config = dict(
    num_hidden_layers=13,
    hidden_size=384,
    num_attention_heads=6,
    num_key_value_heads=2,
    head_dim=64,
    intermediate_size=1280,
    vocab_size=8192,
    hidden_act='swiglu',
    norm='rmsnorm',
    norm_place='pre',
    norm_eps=1e-06,
    positions='rope',
    rope_theta=10000.0,
    rope_fraction=1.0,
    qk_norm=False,
    attn_scale=0.125,
    bias='none',
    tie_word_embeddings=False,
    parallel_block=False,
    init='uniform',
    init_std_qkv=0.0385,
    init_std_o=0.0,
    init_std_up=0.0385,
    init_std_down=0.0,
    optimizer='soap_variant',
    learning_rate=0.00352,
    lr_mult_qkv=0.7,
    lr_mult_o=1.3,
    beta1=0.95,
    beta2=0.98,
    lr_head=0.00613,
    max_grad_norm=2.0,
    warmup_steps=200,
    schedule='cos',
    final_lr_fraction=0.03,
    batch_tokens=131072,
    max_seq_len=2048,
    doc_mask=False,
    train_tokens=476700000,
    max_steps=3637,
    dataset='wikipedia_en',
)
Each number is 128 + 32 x the weight over its row's rms, rounded and kept within 0 to 255. Layers, rows and columns count from 0. Numbers have three digits each. The size before them is the row's rms in percent of the matrix's.

# layer 8 MLP up, 1280x384, rms 0.0803, rows 893-929, columns 128-255
101:156101116139157077138150172150168107069138154129117072174066114179101163123125163159118141116095127154108109166123148182097093103107091139123116091177116047109145107146122104104152122163175101135161109130121101120098112135127132083063132103168125204064074180125200127152171137137059174129095111120165114189130103141046096101164133125142100073117091109112073144109104132196190108159133
097:142129102116084114194177077135099150150187153110147125088100129171102156144110071083134115159067167152096095162143121130137158108101099167105133075150046168171097053175127114146104100129146165073116200135128063072128151119169147098098127096085103122115201099138093165138123143134168094209152130065090093120147154107153135131124093105121184137154152156141107140144176131128079098089110
104:128162107148115047130136084158141138051140088146135175111080137151100175096085127119076129103169123121087126152123135101122171181072074120167080161082121148158128120113075054095119095134106126112198119167098179115081113088137098131100118169118107189113216073063060036160117137112137126102125158145124170162091157087107149100144111079104151141139166167094092176143141090155106101138093
102:141130056159086107127074115150100096158151134095164105094111144125097136117135151153118130132148115103124124211137097142102116112196152120134166125121113139115175116076078130174170108138109164116125145029129104127126099121157153155050118158121100132162146141115185136123165195076078117169140155179122066115161124168131105064137145129154165119214146122110176061126141116089137142152178
096:163099142091134156118111120136097125108172064117097139158161150157160162103114168157152138067126169109162090100176170121193205135156123131138164180085084114108167183142086151111131119108148112111142078151112104123140144112146164185097117077187115082099139097122093125099123110116067150189158165076128105094149147090107135109136033121096079152133136120101141154089145118152161137154149
100:093110103032154154134133098121106163137130142119163100129108168123106064216127092128189123061169139077166134153162128118143136117121153140135128090122098066090051115120129097107170105219137110078150139102146132096123147097161128158145077103146113061076099148122152122145117175186067125201096107099149050117146065122142166143071157085103147079139118117158137106219187098157072096105105
101:077076133124111084185084161136105112178120109095121111127179123163117125180098108110142095139047107181159080132192142157140152122117088140136148118103090099099108093124149122152161138142106077124103143143038138134158152160130127093083104080148139112142176080069177171134160112136112087053097164121129109141111054111146101152131184104094145141160127128126106103106119095164107167120140
093:166095110192117101094105168083104137147216130126099139124085146138024167114159078113123184103111147123175148192142076090108166160188099134149125133189138129068089111123089165175164149106105137163072158055189157111024131117104154127151114115142149094163156157109109172116143126120127153092173104086154142136126184102089151097102104097087119126113176128105133100125134082121149148151114
097:094144153148177135185095135143122132119121177099081109179112165084133098064082145089115122134145164140117114118111121135102169113126090125086126090136126138198125106127191147133141189060132104153093183114190159129089175139104167127074180154121134073127080146169146182181119129155138131084152090190089132118095080145122089110125155105132187125100161090137166150141098155109200105117101
098:119118075130083135135152095213105126102183139062121131136149163201159130095117034082160143127060094119093136101131058181116098083125170115091130127109142083186091129065124134147140122109147112144075128109077173161112070122172142072105181175117190160129131203113065146105143101153137108134127146110136171116099140102180102091120144121108132083047136107128120181117169063146174121117128
098:117181089106087169095129113106099171100088163101150112182104147134140082132113160078165124154138119141108125113111147121159109138135171110134203113126129119053089142147169138122105145104138102096083051153130168157099164122168085161097178162159109109111123143183087138073105107100188086111097133146126107079146126083180115162207140129119081153133093132086154199093146079097143180102147
104:132121096168101115129128081081175208188151107142163107143108150113148154111052128146101116131066117087091114124100106157137083149140123120142142165134206120100148129116157138116141169130112170165122162168092161164145139156183140054189121164169122106094144172149137097097098072139168183186070133118095153122098116143105163077087120140115135119069152128045172133119129117115163168147080
105:120063159152093050148083172090107169147134133116139183105189105072125121077077101067149111182185100151208149149123129078100144126121088157167148133127125114093135115086092117153101106107138126133180142097138171158157076128114109064119173143124104126127136177119132056093132024145136164105133148181126123124016160173084129124119119138175180116174157148125075162142147083193101168118158
098:139133122096130117164136085147099112147103129170116158063099130118123096044152148136147125143135122100100143159086104140077155096164190096131070113144097141160093118137133136173076144141123180193197133102121117140182116224152118115109146110145140227161203129110159121132125147133083142150093104078126095140099161131072107117150099167097150130123149127107113099135152085107128122084166
099:148104158135191186112145158127131180182143121089158104176142174185119120123159104083151092141085126111144103097120111149076158112049074089115159106119157061139160129122139118125095133158148100106152128116095150103109159173184159116103207067151141142139148135116085107099146121121116161083158069178107137152082166117129111069116085147095097167155120072104160134149137142140098116128135
106:132126168172103123112108158107132175122099169110195146169110155125140133115115074163118118097124179130122094147091087165094082136120186116103168155119163144098123157188109116131142099075085079109172046157115102136168104163166163158130170114077125106122087177119106058085155096165024115127148162064100122167098109113152190095158134177167159085173082167159157117128088108136125192130055
098:102090135111102161142131131146148178162146062121181173184175107134127118096191185153074094150140092129111133102152126137115101120151123215110171051128148128086057136016103160114173161120117123084117095156137153195165108116169086108099131098153128114153106094084113089144131110162142153090102109103130127162124136110100150144130129175112168146088096090112137193055115114138079116111110
097:070171122189140084138161120148151144171122098083192157088156169111155155174096150152138120139093190079121100146085135168120100145170042095085158097098151159061139086130116127104122143120141165127142160146091150080148105197109108102114127110105114101113114159122110077046080137143150152131132164159131138104099128168116120118094131137104140106134150145144136141137140086181105124138127
102:159124092114095062160130154126115159133127170155102160097130180122098143174108151117135103118166142190110134088116181087111170136116058156191128108105121063055084078161137167135114174156079076103134137128150111170102113195159076157063163078140095135165120093169111132177092098093126089135138111135121114102183112157150078178133063142152142139151129190151111142152150122152145144191118
094:121161089093153164184106120138123135126191145141167106193114103160104111130129129096134101129084117170119137152124113111127100079131127105119125157112141119157185115154101170154140122163085118155121138094055153147128110179112082119108107079144159182131116179077085125107132108150142126125116160190099143139155082116109158173122101113074158132105177154144101114138115137131149150154183
099:136161139138082134091120084143105075125143122110087155085163180152107125130115095152138122086067092084127162157153122140189095118130134067126111075128163097108138157086107112120095140114069099199186141211116123117142123162140146099108113179092116161107141168082166112145129162099133148133099156114093153147113111176133120149116155135100131125087125086079102136171110114165195135081088
094:171108108147157109193117111094062108109128144126169058130123088127132179073098081107043103141172092125101146095096086102124114129134109134111059129187097144152091091168117132110161143158120109166150112113159102118087149120131131095091127138096149107085148129139165143109104089112169158146099098127157141179108157109130119083151111164161114116096107094126147168098138199131113124106155
106:180105119114081121165158101105130136139128135160164090089121111128140109152148136110087163103150059179106128132123129125138083203097193179133120122111103116153108102148104176071125131132106079126097094160187016142104101135179132123085123167102135167074127168153125148152089098100119118140125115146152117158178140142123108149088143204102100185120097161131170089151174110121136184136150
101:110108136131111089119151147090159145096141133158072132164159137136091130151150129134116170191092150178101100062110143148124109098218148118128173102075123128129167146110149123120167155116143112122094102111166137130170137167149141085159085124147066092094077074169140166104114106113139110081076102076150139166183101129132160171181128092149123189169172139058144169124066111107139115130053
101:095129097126172083111098152115153089100124112184143130086062098107126104149096109100100148065043165094179166081167099193137187130122110117128098075148108140172097149151145101135125128170102105132182130137114113170131145148123122119140077115148119080169111097118166148121134069150155087120185093109150172087093120100080159151151143100132136084082140123174071118150143173131082118119129
102:093103140100118119136078114196158068162111186206145078120102108074154097125113123100124212165143165130119128146132196135096160042110112134198122167128128092079126128114168155131126156128100178209148121120112130117107089084187173140127143152077118121136106117135104088139168105146106092157121180099142184176149133092101067127153113111152116116134131109093059095127119105148175122108170
100:115181102155162133151104131166158082182137104160101169191134127125109079145077119125077145207153115122141071105108137205144126121100127137121147151155112162136092130130127086099118170151089028140127128115135141089128099175118152041131120121083173150100130175176122126105088111135113170076111181106144134180121177101165147095154129153102145153159103133118116139109184156110072117104083
092:045129123114106076177072158130124131124129153161132115117126100111166122138045147102158083182150150152155148116100197139069142131092117128060121122161143124106077137185118131192125174130174154217077082148094119085114102105123130103119166166139175108136165099187190113108083140149147206097100135086135160207120117126108128168101126153129094125079145163092126140156187191086113159111134
097:149144125096160086163197078091132153113137106148082127175109113112206148173111097150100144134137147129101141168135171103170176137151109179040117090109072089126112144106093146202098156117086076131140160109136144198050092200149200125131155094108125175085080132110140059111128089124154155082149136122135114151144124106140166102081104098128061150105109132134113157142134109110134147091143
097:121138123070134083076156135107117058091175113098089156129166174124077093108111106121102060182119093147119062165110070097113091133160137134149156154137116112130102117147129113094059115198138081145172113126093085139108119070115095160103141190101135116139098158132131136157085109129143145191118104115101125155114102151168127178122152120085144107099123160075091141188126142120156154109102
094:145170146181146149115131148192164115131088154114162166161092146145141069130143145110159119143160122082081134125079124129144143140150138045195112106154100139133068113095212128113115141139126213158135134163092081144134095125090152160110107149111117162193095075081203064107119152130117136120064110110167102137089105148069153112158110195130144144150114163096093146145098200122150140110129
101:140091107117131116110117105113119118169169115055133135151087127079137117170078105085113072141148167124190151153105127075126188130089142094105173095104185164129121141142124130124152125137157169071123120110134138136152134118100198066110110144172153067123146117152084156142126100167162125112163122174124153103167150119167083096157146114163113168127162132136161134122124153107107112125112
100:140161097106104107140167120150134100122167081179094142143129148075148151130133104121178154099166120123097181156118077147131135084117115095054125113158088080123088091088181125095161178091109201145152189116150150113108080146116113165069169126098107160140185163118079098106123095110063167112133114120105165103146150150100152079133117101086117130117146129151162152144183125123126168147113
101:104145137096122113175179112160182082127081115204088075171092102115077100114118105127142105102183171169135159157084146092153144146156158123168143120167106150103146181143142066123094093124148138150093165096143123175133073155118104160114152121166114187150076065115169137136127139118130143055152158098110148140169099132125147112116128108145089139184137144119097164167125119106095160179144
100:124174116067123148093082064063102086140101117111130150056152168149136092109126169105118130087119118129109166122190123124060177146170122121116090118155133128096141141123117117124120100105102086050125160144138093112084120121151117150121121192126113143097128111127167088172144144095194128087185123137143113058097144178144123124152125132188118076100130120141049068116134117208158092127144
093:148184152197098115110116123074122119098097110153136085113129106201164124087202106162139086129128124126103113169115151123147137142102106116141088072118147107103103082115127098103038120086135116113108109085107132130122116121091105103210131187094076113127103088124210099116122057200107124135108165097139165078147205122126163075061097113113114093166188170097104142120142142127108112129076
098:105090087151189126182093082105157121099120071141108119148113107112113110165168154149147205126112135134092145100098119171097116081087167085094118135172159052156101099122116116092106048145138083121137130092153113100151186133165111144139137188157134132141083166118077090144157084113110157147128122117184160119162134087143112079134131130062171203217170082113162116174085138202210133103107
# layer 8 MLP down (transposed), 1280x384, rms 0.0707, rows 893-928, columns 128-255
099:140113099125178131077162113137134167126126130108108133125070142138163184178135147142184132116197153067090120163195125145119096121145142136167119094117108189168115134080141088098149078136162097098093103092067144127129115146116065122163113084155091177153127133154170120137175130217136118132146113135083138195081126167132136064112088106148169160153087168109147115150132110211115079137097
095:175123109104124158154111096109110097132146116151155172098117175123095130130166157168130136115090163127151016120131142118105100099152067085145125143129102148062161097147149188118039085104117168112108119128148126123126088136066110099101107143149180125094112074196134096108159110127153121129139121149168103103197163148091086129129146083133157121085114144101142155133159138152111152086116
094:123103132177089143143137081095163100125136063151144133179113123126136195097100112115118156078177120127134150144143129095141141200104152116118133142109095091114126118107082165112130129135131120152151127102068119100117157117171125113154073089137113102113134087139072135085136149110119174157109166118177134122171191204117136131133134109134078117127109191129135122132104092180115131096157
099:149150075146191136114135152103138158128123118123187106161114132031167088129083175071134133102115110123202119152096167101154131158162171144180145088130111129118165127126150113164157119074160173144150070152083141106089131052109137159098138177119055099088108107092117166121137114117073161114146179146044088103137151118194144087084169109134093117116143120209117149154167149102073134148164
100:115130116135186124175118139129115113105108143175220127133122138087155132073109144146140144135100070101108120132129134173159145176144131173106190136100086154111131148098157085138183127152122117121095115154211142156134119173193115121106093091121103105142127170114144176179209136114127126094178150092116152120103096185157205129079117162104154129071150140103057073119080069166084122072091
100:162129097029167132131157081181127126132182187101133158105110109093181168143131108136139165189139133137126087087116094144109156110145147190149134068129092132160146128113069097116147104048141148171082177113116148129119138107150124154158127157116105162163085102125073117165149091090123149218145103130138160080157096125149168138119106108129115148177130141072094120143159136126161117191104
096:115144159145109192136125119114095145112186163148160069099098112159126105115164116146115084132133156108159159127108126144117156104129039148114126168083164075135180093126176105106133107129148118158197158081113128161066126140150143082152162185118117124143127166085071147193120161134135150087130088148151143180082121165150142104121113146066094141093109140150146129136137120171143129106116
091:136159140167123103103168088107131098135130187118093117136155120137124137083115159123121170142110134156104133150144159088131065105070128084113119105105105147090087153126172100044126141120098141131138097123052144136185134044164097113101088124090118147137143047037133120132153143087056117149156101112113104165128141155093101115149169107125144046111140130181124074052140159101162131137132
100:115119127159169098142103147109126131076120120147160203100119105186173056187126088127068161122089084126160125177151163106134109063135075095091086149120145106098143151164157076156099163145120139149143172133141175093167167139169144136153154110139132129120166187095127153112204127140075166082174126134106149107119121117131148098157123141103149108183128118099148110099121094144092150150074
097:115172080193184129143149151050172136198123143143153101127108182071097104101144091157160120172163139107083137081082112169181117114117081103159106055144084121178162114073145135150105164132140150136136101109139143153073116155132181069146125116094197194137124098155162055198161097118132066096172107093129121154067124111131115167168089132109094125148157143119114177085131165153123125104135
093:099168082127159127133114162130100109146108080122109109117159074115110149140159156151118117192122095166132103119105113156093114109131117174115149172076124073169020058130167098138091159118147133154159112106171114093147180116147085140103066181123149109155122170110167149129127115094159107145118216121123157100170135089107134116214175135136196123121151199073163102147187121195116119088122
099:167138125183156124142137072063107088156181114134157071098113101152126104136136120141127170133163096177171190138135113142136101131073074117171133122141149150224139142152108077112170139117200169126107126088166112129135115143161078119103118129106138161119146112102120125099154138107084130099122138121145205062177150113104175132144113170178189114153073092161107177174155067156115105138173
099:191167108138113130101148125141056135132138072142122140126126145185111149080168101094173136135149154145072138093153092103131149105091117165138097097136147122120131065198169128134109124095133110092128183082112110145128130158178075141163160163146149123133088127123094090119094142116039151113144149107097150082157083126146137105129137163207101125097113144101139117106127120079197087173061
101:202134129102080167129140181101182151136074127160193120138110099132108084142163103143109132058154136154166107106132091115145125113144099109101105164154183137127114059114100116098090136136123122121127129141112110121087111056078118107156126178144138099160088137064161112165145109110092146118130169088095189147124123084146105136158136118179046157147061140055156126168088111139151092114154
095:145104142131084094105139200119133172164142116136114140103116192152087106084140153073127126127158111077065135102165134114139098185068076109159106125127110135142149174179124095093101125079142114072087143107134127089151088066145149165119109171189120142113139151119143183115105151141098095118065135052152119128119157154099076128111104131097167156144133057120170195162159118085047114191117
105:161112134103115125107137075087105110148122181139115147128124155155183127140100079175164152121156126138159142124097099121109095129134130119124156153147109094155075108183135183120199160134137194136095107068103099158093100084134155118127083076141142146186120121174148138140168163158091127126109141101125081087105173104116139122111131172132177130165174148058157117168068110135100136154220
103:166106109114048088129153119121070146131161148113153172101132168141170116143060145084130168138119142112128103189101132191111165113133059141105138099112155129102074049090119100130150149167109143113128159126202072103119112123119050136098151099090105101096083125106192127138060092150187128126126115092132104122129105131077085154166144125183138082110104121154090129151159106102184100091122
106:149127131140113076194143100133091131156091125125156169071145087203120107136152116113129134096156198100159063141128093093107077114088200137117108129176147140125123127064075205076135096150087177128134154189163175182132082149058097162123129127130148105158096103105095125050130138148084120141141166132069183141141119089140123108136108128073126120109129091146158131159081137142106094086156
096:118097159136122128079122123118070102143120166145117089102106170139134109077158139173176162098132152175168127109102102160134143127102147129127114165149123131122161095137099108167061095149077109173148122161201102154148129118118165164176082095053145182106119128122157154124064102132145164135140094131134116105141112142124098115218084124130133174121102236167094162190153132115167122100145
095:133186133117126191122078155108102086069157131121092144144082133125111079119161089130098115120137180064091135132122162158064113114076133092120091149086086144050103080081147084083131132073182149106148114112050123138092057172152103145141080116167135094158131091139170109139109092110149121161152149075193135216164158103148139122127137081141057150127112086168174166154114143083134132095078
105:173115068141136102118159104134113065154137163169105121120178165162063108024184190112133065120154125198137100163081068133133153162064146114149157153162116151124152136140136090135113134113149076142147108128140124098077136144071102103116123161135158171122150172123168176161162133139106126148140171170165128217126146168090056129119121153067147100110131062137060111057138146114136121132137
096:128175164075148149047174107091186085103172118196141213105113097100148118127124113085156170123127185148069103118164117151114058095191172157140153139150132106128139109129092126125098127087095105152087115137098125147150133117164158126103090126096139144224146120089077161116112133118115166100064117186139138146114108123160127159183091134132124135165208118129150069095109068158124105112113
103:153131131160096133107137087149105130024159129070098156145139152109146179122120138134120134140105138116102171177113155187117110141117141087145068124120113189172121129222154100148144088127182093148144131130142122127151152123133191187151177081100128084128169133154146109171144098149105125125140104099138089117114039138080067121052166108139130097113055193122158102147127111132075209221099
093:139137189121101088145207212117153139075128103153086058163155162166086148135188118175066118148106094141153140130101130096187178145123130097140090145132134167145094105152102119112133134087107135162121118116147144083146102151159129134160130155160166127101096121162169136116105071170142088139158119120153097103113117141105128136154155108101133168099115153132103128056120104102151146162116
105:065129148045141124131133157119095141101149160147133130156114106123142107147132091065096181128126163080115155128123174097110182132134089163130139145102186188045085115091161119181136138156144136148130115124093117125152123103118133146181104130085178144091094117151124097071085125082089096117177104086106146105166176096145181099151104112153144183160076143085175137115101184143117149089091
100:149114115097120116050182097111148105076141148110159155125106109108031156093150109121162057127150113154102145113161122144140165217100153106121134140132178189135052156156183109120131171128130180088140152084137130106075162168074159139165118145165116094127104125160080154143133142070132111116128107112087089136182092180139103150156128171152137104145167152118116136131119089054109117124162
112:048157084094162167147143120091107177145137112140096161141121168132080150145088139155142125142155107102172057127138124134141137152084128139103139111096108126163107112150129136128174162059123147116104081174164058078153156149086126127146110121128135107141141178131119138107129095092143167118104134116089111130120142104166106126151150150117180095108099173051113179081104084148106101118147
096:167128143112156104149149134179094100109160087136143135131135081123113106127084102154131138130109167094111132126169111131080128154096117087150133122098151090179116131118102165113126136089083106163120158133190193138161178175135098109085114121107142098153043125156171147166123162169148118114131123086160189089223153147101152177117126140120113156119059096123171114167109170122114116086123
095:150057111103087137142115128109162139136099149127153094146155133111129140098078094116121175097137158077141132143156129084100153153137151111160104170135157054103124110083140165109164127087135115123128099131091123140128070178104131113117139087154102149129099068122082096111123102105095131081194097086023186110121167188127117177159140140148113125162167134187115163131211115151130151097091
099:148114129156113097145074135122134092098124129199098122122132061137129148205129145051096107134131136106105091133157113095165116076122118163109149118119187093113159136165176138122119099142167120148161114132153184107130098123063145129113133196141164152111096122103106135142123159082158094126141103104132143133093176152156047170099129166131073088131201145117120148111104123168105119138145
098:081182086105120156142154072140137156114180141138153114092083106097159187130124081139144093147094046170123117153092095100137155119109153087105133119147163120087084119133127181113171082150139155117229146146125099180139133125128159134106064130110117115120161130188094104148113161149113110147129081153143139104132031109083136133113125119187146122167111077078130113134131142146113122120141
113:071108178094163139124152117080160104082147136186082132081138176094105167146096152128148192126130112153171149153158189158126089120086171104136135085171106137127090122124102080139153128107136140080124158177090100096134111119120118090105107130086123139137149160151084102134111102116134165159095095101095185098135142109100159095098098148122133103170146150165149068138097161114134143092148
092:142118133097104148087140095142129086089167140166121154140094147153156130087119125154144144145112175165141108118130186192141102095165156158170143109131153110109102161141101154163184139120226138102124209103091114189087132148122140114160161139117100150094182099161109134086103130158122104060143113131127106152127133106109067087188164158135096146156092209185119051094116173112091083191028
093:069104164154123077129165162151095105117178098131132135154112131080098127144147135141119150133141136110113143094138167075146077137180109091109095138171131159151147087158116101088107140105091151147185089149130078095133118119085134121106139126126132084108138093118143171139140095119112092070188132127051055154111070123142141122135161106097120109112099166114145174170122142156136158124129
099:153146137104113065132144124084153191158144113200137130138089122139166158154077128099153086105130156100087115121126185154093189125149149134183067120180119104152132090189110087120157107062092118169117112104092148102100029129132092132134089127173141145146128099144091100135138190137106121092143164121096098120165136118185075141099132116143138121092102108171106172114122148106063168125110
109:147107129147154117109138140077109172174149136179123129195141133129138139089108106068194119125138144187102138154145122132110138169090136137119133151142146090139108170170137075160197162154110165144082119142101085129142164164147129104167166124093192183127129150163139109146119125125111107115094090103149171092112124101107123116073080158151147244124119167126144173070091121064111093136055
# layer 8 MLP gate, 1280x384, rms 0.0778, rows 894-929, columns 128-255
096:164168056129151075048102150110093113127128132175113123115152164094178174118130146100152121151095146095155146125099171136077084086118146141127154141121194141128173187104126163120112103119149115162159111106123176136074124181135143142170149106137126048119118142144143118119060126164147161093104124159192154136114073131147144108134117145153085130111049063100075181103136120108174096186139
099:126099133111110069126129135156135150061085126119088105103145099149128136121093057137125164108134079136165084148130152084143131144112127129092097172084146124097148115079139172122144115140128151135094156077095109149079066168180148196134116102142101177102143124088054110086159145107163159100156140117155189148163080165115104088102134082091121138129155139155110111124115056146161088108111
099:130140108113116113128144128133086223152127139070135176127094116092121090158105159144110114085077167126109124126109138109150145143138163098107096113135137098067124119193096149157139175093107167102109162134168116151113164129136186119129165145123180091187134172085083129064183118082092151126103139161133086148140166169148148052152109090083167127163156150134109146095057106075110138113184
106:118158130119137136148133171186170118109124107100121187134125091142160155161148098101166094127107161110168165168093101070177129167159109191101142087157174110158185102156109103173115116135152138139164183124141144124142113195081112167121113118136135191105158142180111121135086142120173129106143126078127111143128146145083152144159104107116167134178130136150105174049175195124130129114060
102:103102122165126122107201156154116115093100077106180134141122149076133140174128104151160152105119158138114155145167109142194104141167106118137123155160135154093097144083114095079164159164181178141095101054179141178100186204033117153126115122163118048125184089173184091119110111133123144090220138156132139155103080121150113158132113147126119078105122128174142152121074170091054162117115
101:141134134105119168110121170066061079115168087122157140120106116085099161167151126109099093085077091105132078081082079076129115156165128131069141098094119135104116089179139201163133185102153142167094135108169094113123133089162133148169139140063121106057154120164149067099152112186151108089130093090176186102128175118097119174196149156211157080122108139072087116108136120163109149078109
093:129134131139133104153091128152053114135183090148123168158092160158064099163154133132058120154123127118086078077193125164112109152148144178103127108144130181124117108140128078126112110204169070077168162149151065152145153154139115113081155171169132171080101105036147100093157086139119081135090154155122182077198090151075135125125140091144116147110075073126137112163141152171127136095128
097:102084137151167139146144166164134128123153078119105043153145165126145128109130144071176123095085080118144049115126124070124170118121103161100109051143141080104154173156129094104084130133128107120117155107070085130157143081123152170110116129107122148121077123082101115142113124096151119216077161159108129143133082104130092147118167141121108127159110134101151151084133121079081096145144
099:079173126120123103127116100111158144129150143166128135181095136025049137179113132101118110137138122101125095222135157150090182186162184107165153069133145133091075161117077077167111168078113173103179131103169080135069113109090164152137146092122159116121184110166145081147167160118128123110133193107074130138186117167100105080068165098190140177103156163066129083117092156118140132139153
097:137107097111194127119136120131154080091078088110138107183154154142110184121122074104090152156128137109118123125105177139163164154129172150147144134074105065163101155134125094097111113147147167125140117203089149132179161130160095169132132125165160160109087183097151086167115129125182100116170168165106133164136108147132151075113128152083121139123112114123131117148087171166149144124148
107:107159123117078108093104082170149137131105113109163143153145129171177188119170130135120101097075126136086163154102152085179137116096161109149098090123130117137147082107238174139110097135098116126098108128145149108188095112080132103082087081174175150111117097109101081103117103169155159161061128162088169062084080122106138123068143170150183189135135112104184150137163104119167058139131
105:113192143145159085089139163116156119132147074121158092047134086080129129145135109143100058099173112158120126102140121157204147137168107154172156099140087112154131093067154067185088137114112101081155133153103097121067125098142117115126105097128109155095125169176091096086139157115179193128126105109127134183121090116167150109116103113119192129068117140118128078172125114133165126124078
101:126133135099116108171106125160121114096071119120191123077141070094127098142123112145100146124088095117097105172100079096103143175129134125157179096158143112106059096145185167104139103125126148218114176133139104167133090091073127172096132171131188145096148140107158081109131164131082111187112153154092159133160113106109180099143060141197103138128177144161119170086107130122133056179146
100:064142138080095173101162118151109134085122116109087080112061096099092114147099080101101167116130134148159136154184153142105181151111135190137185127124176147053140112149150132125135185047138160141109090132120105148138140121083109141141115112101139128123188131119166108184167075184124134099085203143143220081155124118105146145129130134175180130157130169154112133069116092137184115146147
101:100114167072142089134114168143168109064104127184108132113089203152186050157080113076134148124177122169141157146096107144137139121115120086115175112119114127145116123148122169107152142113140153108090204111161146146121125012145160180128117044177153122078104055173161112121165169036141096095114097143148076149110118094161149109128140174154129090161102114169139144094087107151087126104122
100:086189166126088154151109162090045149130106188152110159161112128107110133092074076093179127121128139145127146138182164149174109166097144119143187067116130112172083139126167111160120127153156129074143089099120144074108148161107149101177094162145173137104160129164140166109130148164134157131125151138117125170137099069116164103104172116125152163118183138129039090174112107102094136123164
104:152144107131130150090124131063129100155172145071212114109167145139134078219103082133118089159086135084072112107097119175086123071127116146130119113116107136138101096133157137162098148072091112111151140137135096155111145157124123079113088116131126130099155118094100123122056173131138144133127131200073105148111069150125083134134201080149127157137154168153116142130137082116082117086094
096:121105076091136124135112151143152109049125135090162181053157163162073169112133135118121160163125168102181154112148100111104148104119124114140156080056126164080072175060059067198155122148146092062090073182118123178116098141112143118149178162122171141134141196088091084127144146079195107119123177105170138161149093129101219145107166147080151163171062138133101156102075150121123124167165
099:115112132147194129152067169130162114157119083124092184075138022091097107092119143188135131151083114140110071119084112123139145158066162143149130156121067100135115098086127116108146177112148143078077175104089163138156121101194103128161208123108165094110108156142155146186084088092134122137130099123090119186099140122159152087150122099115102137123084110133101150114152113147146110122122
101:130147190124117122136053133159077149063142159110108121117113141129147116191112096132106125122106166096132130175128119091089118141098092132144076116135100076129113125109151169125104139165137088175175192138114133153129159142118095104075117130168089089059102141093139111155133128089165053167082153094107120144139149101081095126121108132120147147145165203128133106163123148109143124112105
095:110079080086173071173135141150132123109164123125098092115108176127134178119153101131126126129156105059198136131134125129074177131086112144161211163123095101120119086089123115092144188115106086076089119131161149144132111104152073102120138124144146200128110198182190118110063135168109079131148138116095087173037108161094138116159150160151148090122174110106185158080143081123115178110128
104:148132073175125118189137082152146118088120132149102105150135161079142113146122215073140120119137178099096073158176165116107162092126168140176149160106069127084202100092148133131120088147101185160160137152137179136137183094152175141151130102146097116120118139178164172143102140137125130148120108184153121174105129124141145158157102090175167159148143075154103142153107145163203086089138
102:097098114125155145193140082187143171109119069140110133149138091091124165110159203126114113182098133088093118115094113104127154142077166152119171160158112183122160116150167169168127095127134156125142119127190116160149195173146140115168144153160144112095113152135099161075087199140117143097123142140086133122131136100131114134057133113144100116110155050171193152136093111109073123106141
104:150167184123138142103163120099138134109157204089143125077147159185151122126115131098125138129115110092085147173074075093136186037113112113099118169124167070104065072120107128129191157168122153180135193154119089074093108148128179086144136115139150158159103106133116118150170149119159100117019198058121081090123116106062075140100149129156156105124130087135179135114131104102155177121083
094:058123027094163147110098083188180183085088137139124066136210092105196102157175147151127132113144100095133110161054086161124110087122144140090122057104090094086215111107106152077100076139113117170171136143203144080142163113168116106130115129115118149142100137142132122117141056131144153172131188137103138119120173180134110145160134118129110143143161131136133106070137133115131140154189
097:125159142158108157169146146097140109127161073084119144161138112157145132100096116086128050154144091090148143102154150151163130064127185163168183118175160122092139108098139075105129160137109123111140102104146162113129096079084100085151118125132172127159080139117176107131117126132225159092134119099182152053129156037141162051087111122151120161151136136111128137180121128139118133132111
092:152115064177150130141106136202123154151117115129168169138126169076174154102119088125178161134164138145126217077127076133121119061101089116105171128139160146094104182136131115085127179192123182157136112149111150064109141060122154111141195077084092096137149114167141199071085120120131124113132138100107100158111092161199161160151109130103166155154078147108126116157125127116145089153118
102:111113139110122118088144090148135106060164108116114098126139134144156101107175082087133117186085080157134145153138122140105128107157131098116144130123107176096148134109123093156146187112111136098137127109114112109131191065206104128165060102128108125089131160104140083105182169091142117125117164123099127057110143144129149119127113154122097126110155060123127174118126086178113105107107
103:175144154117153147152104111135133143123083117079144167131082127166029142122129128110190130154177083103098111143101110184141108141123081108153094097112103096128151060153064147107123191128150155117150106126139159140143162120160184083148119144100115134101160128155148112117137131126101147114149123155128096141098104094119095053055152077053116211059134126109148136153130165107140110059116
096:097132078120195103128158128069122149094172061115051060115132126159212111155090083142159169103149144172090151164156132148093173114179171152095170102112151170120115151160158128202150130110150146078117111107132103150120157133146145151141110109117128134090135205195135171125100195138112128143151148134138168135120116078128105154130090139207148101103155154137128166117092159108128129199152
099:124122121148087101113109066136143151133096135109102156106081086130159123159131117118107112175108128114143066114153137142112156133117169147114098177102130104144113113111136163069119157141199162130122128132147182066098171084078117133123160154151131130071112159092103142087102084094119142179118116176125147134150128199181119113123157101126166129089139177133100171163072139133113160157071
098:142143085119127121151108103158115108168167153158109136155119119109190122086118090148109140080193110156106087140145133133118068106170139091124143106126156126133172127126181130167203116110085131129156149094181092120123165112158133146116091130136165152091157108116169130145141123059107140132169116082183171100106121127147144104121106121097143106119121132153052151148136095089147099176089
097:087106124126098113038125103178112103119100122146126127139177177079133090154132117169106149071169136110091143155086119095101127141134079169083153102085062132093158125167141114078113098185082133147071099106161096094122140191121133141081078101179161076139100236156153186162116150058153072131204118120102127137111129142154125150102185161178176164117157102160188113115136098100108067158112
100:186167142145131158142087143056110132109138111138107177149192106125113181179112120181082104143130145107132126101121113089101181125089103085113130118129167101115123048163145095119098164115109078132113097107139108140116113131125148088178125152126146206148136085138120102172149127163116147163090189111120166180140195131107093137101149161078129088081100154115095125127076153195138095139167
097:109173123133097127103129125115133191122147180095063158114150179217136157122138140141190126163145090123170159133136204120132143140136179115162119091144156134134155068148140128127135090152106153174112104142127148154166178152121169120129091104127156108161135079144131111162098164173156115093116062098136121088079111124164145183085074146121108127146039138184119160059089185122147148138164
100:114108193137121117124102120187166114107110169055147096100160145128090095127113181165147091139131173138144100130198079136129091108086210099085164081148125096117143163153154048109104150141116126132139108142176084148133121161138117085162100129127113151122113182145120104117113098171165152073087149122110099143172102128162062159165090114106140161099161135177114126161149188119142134180064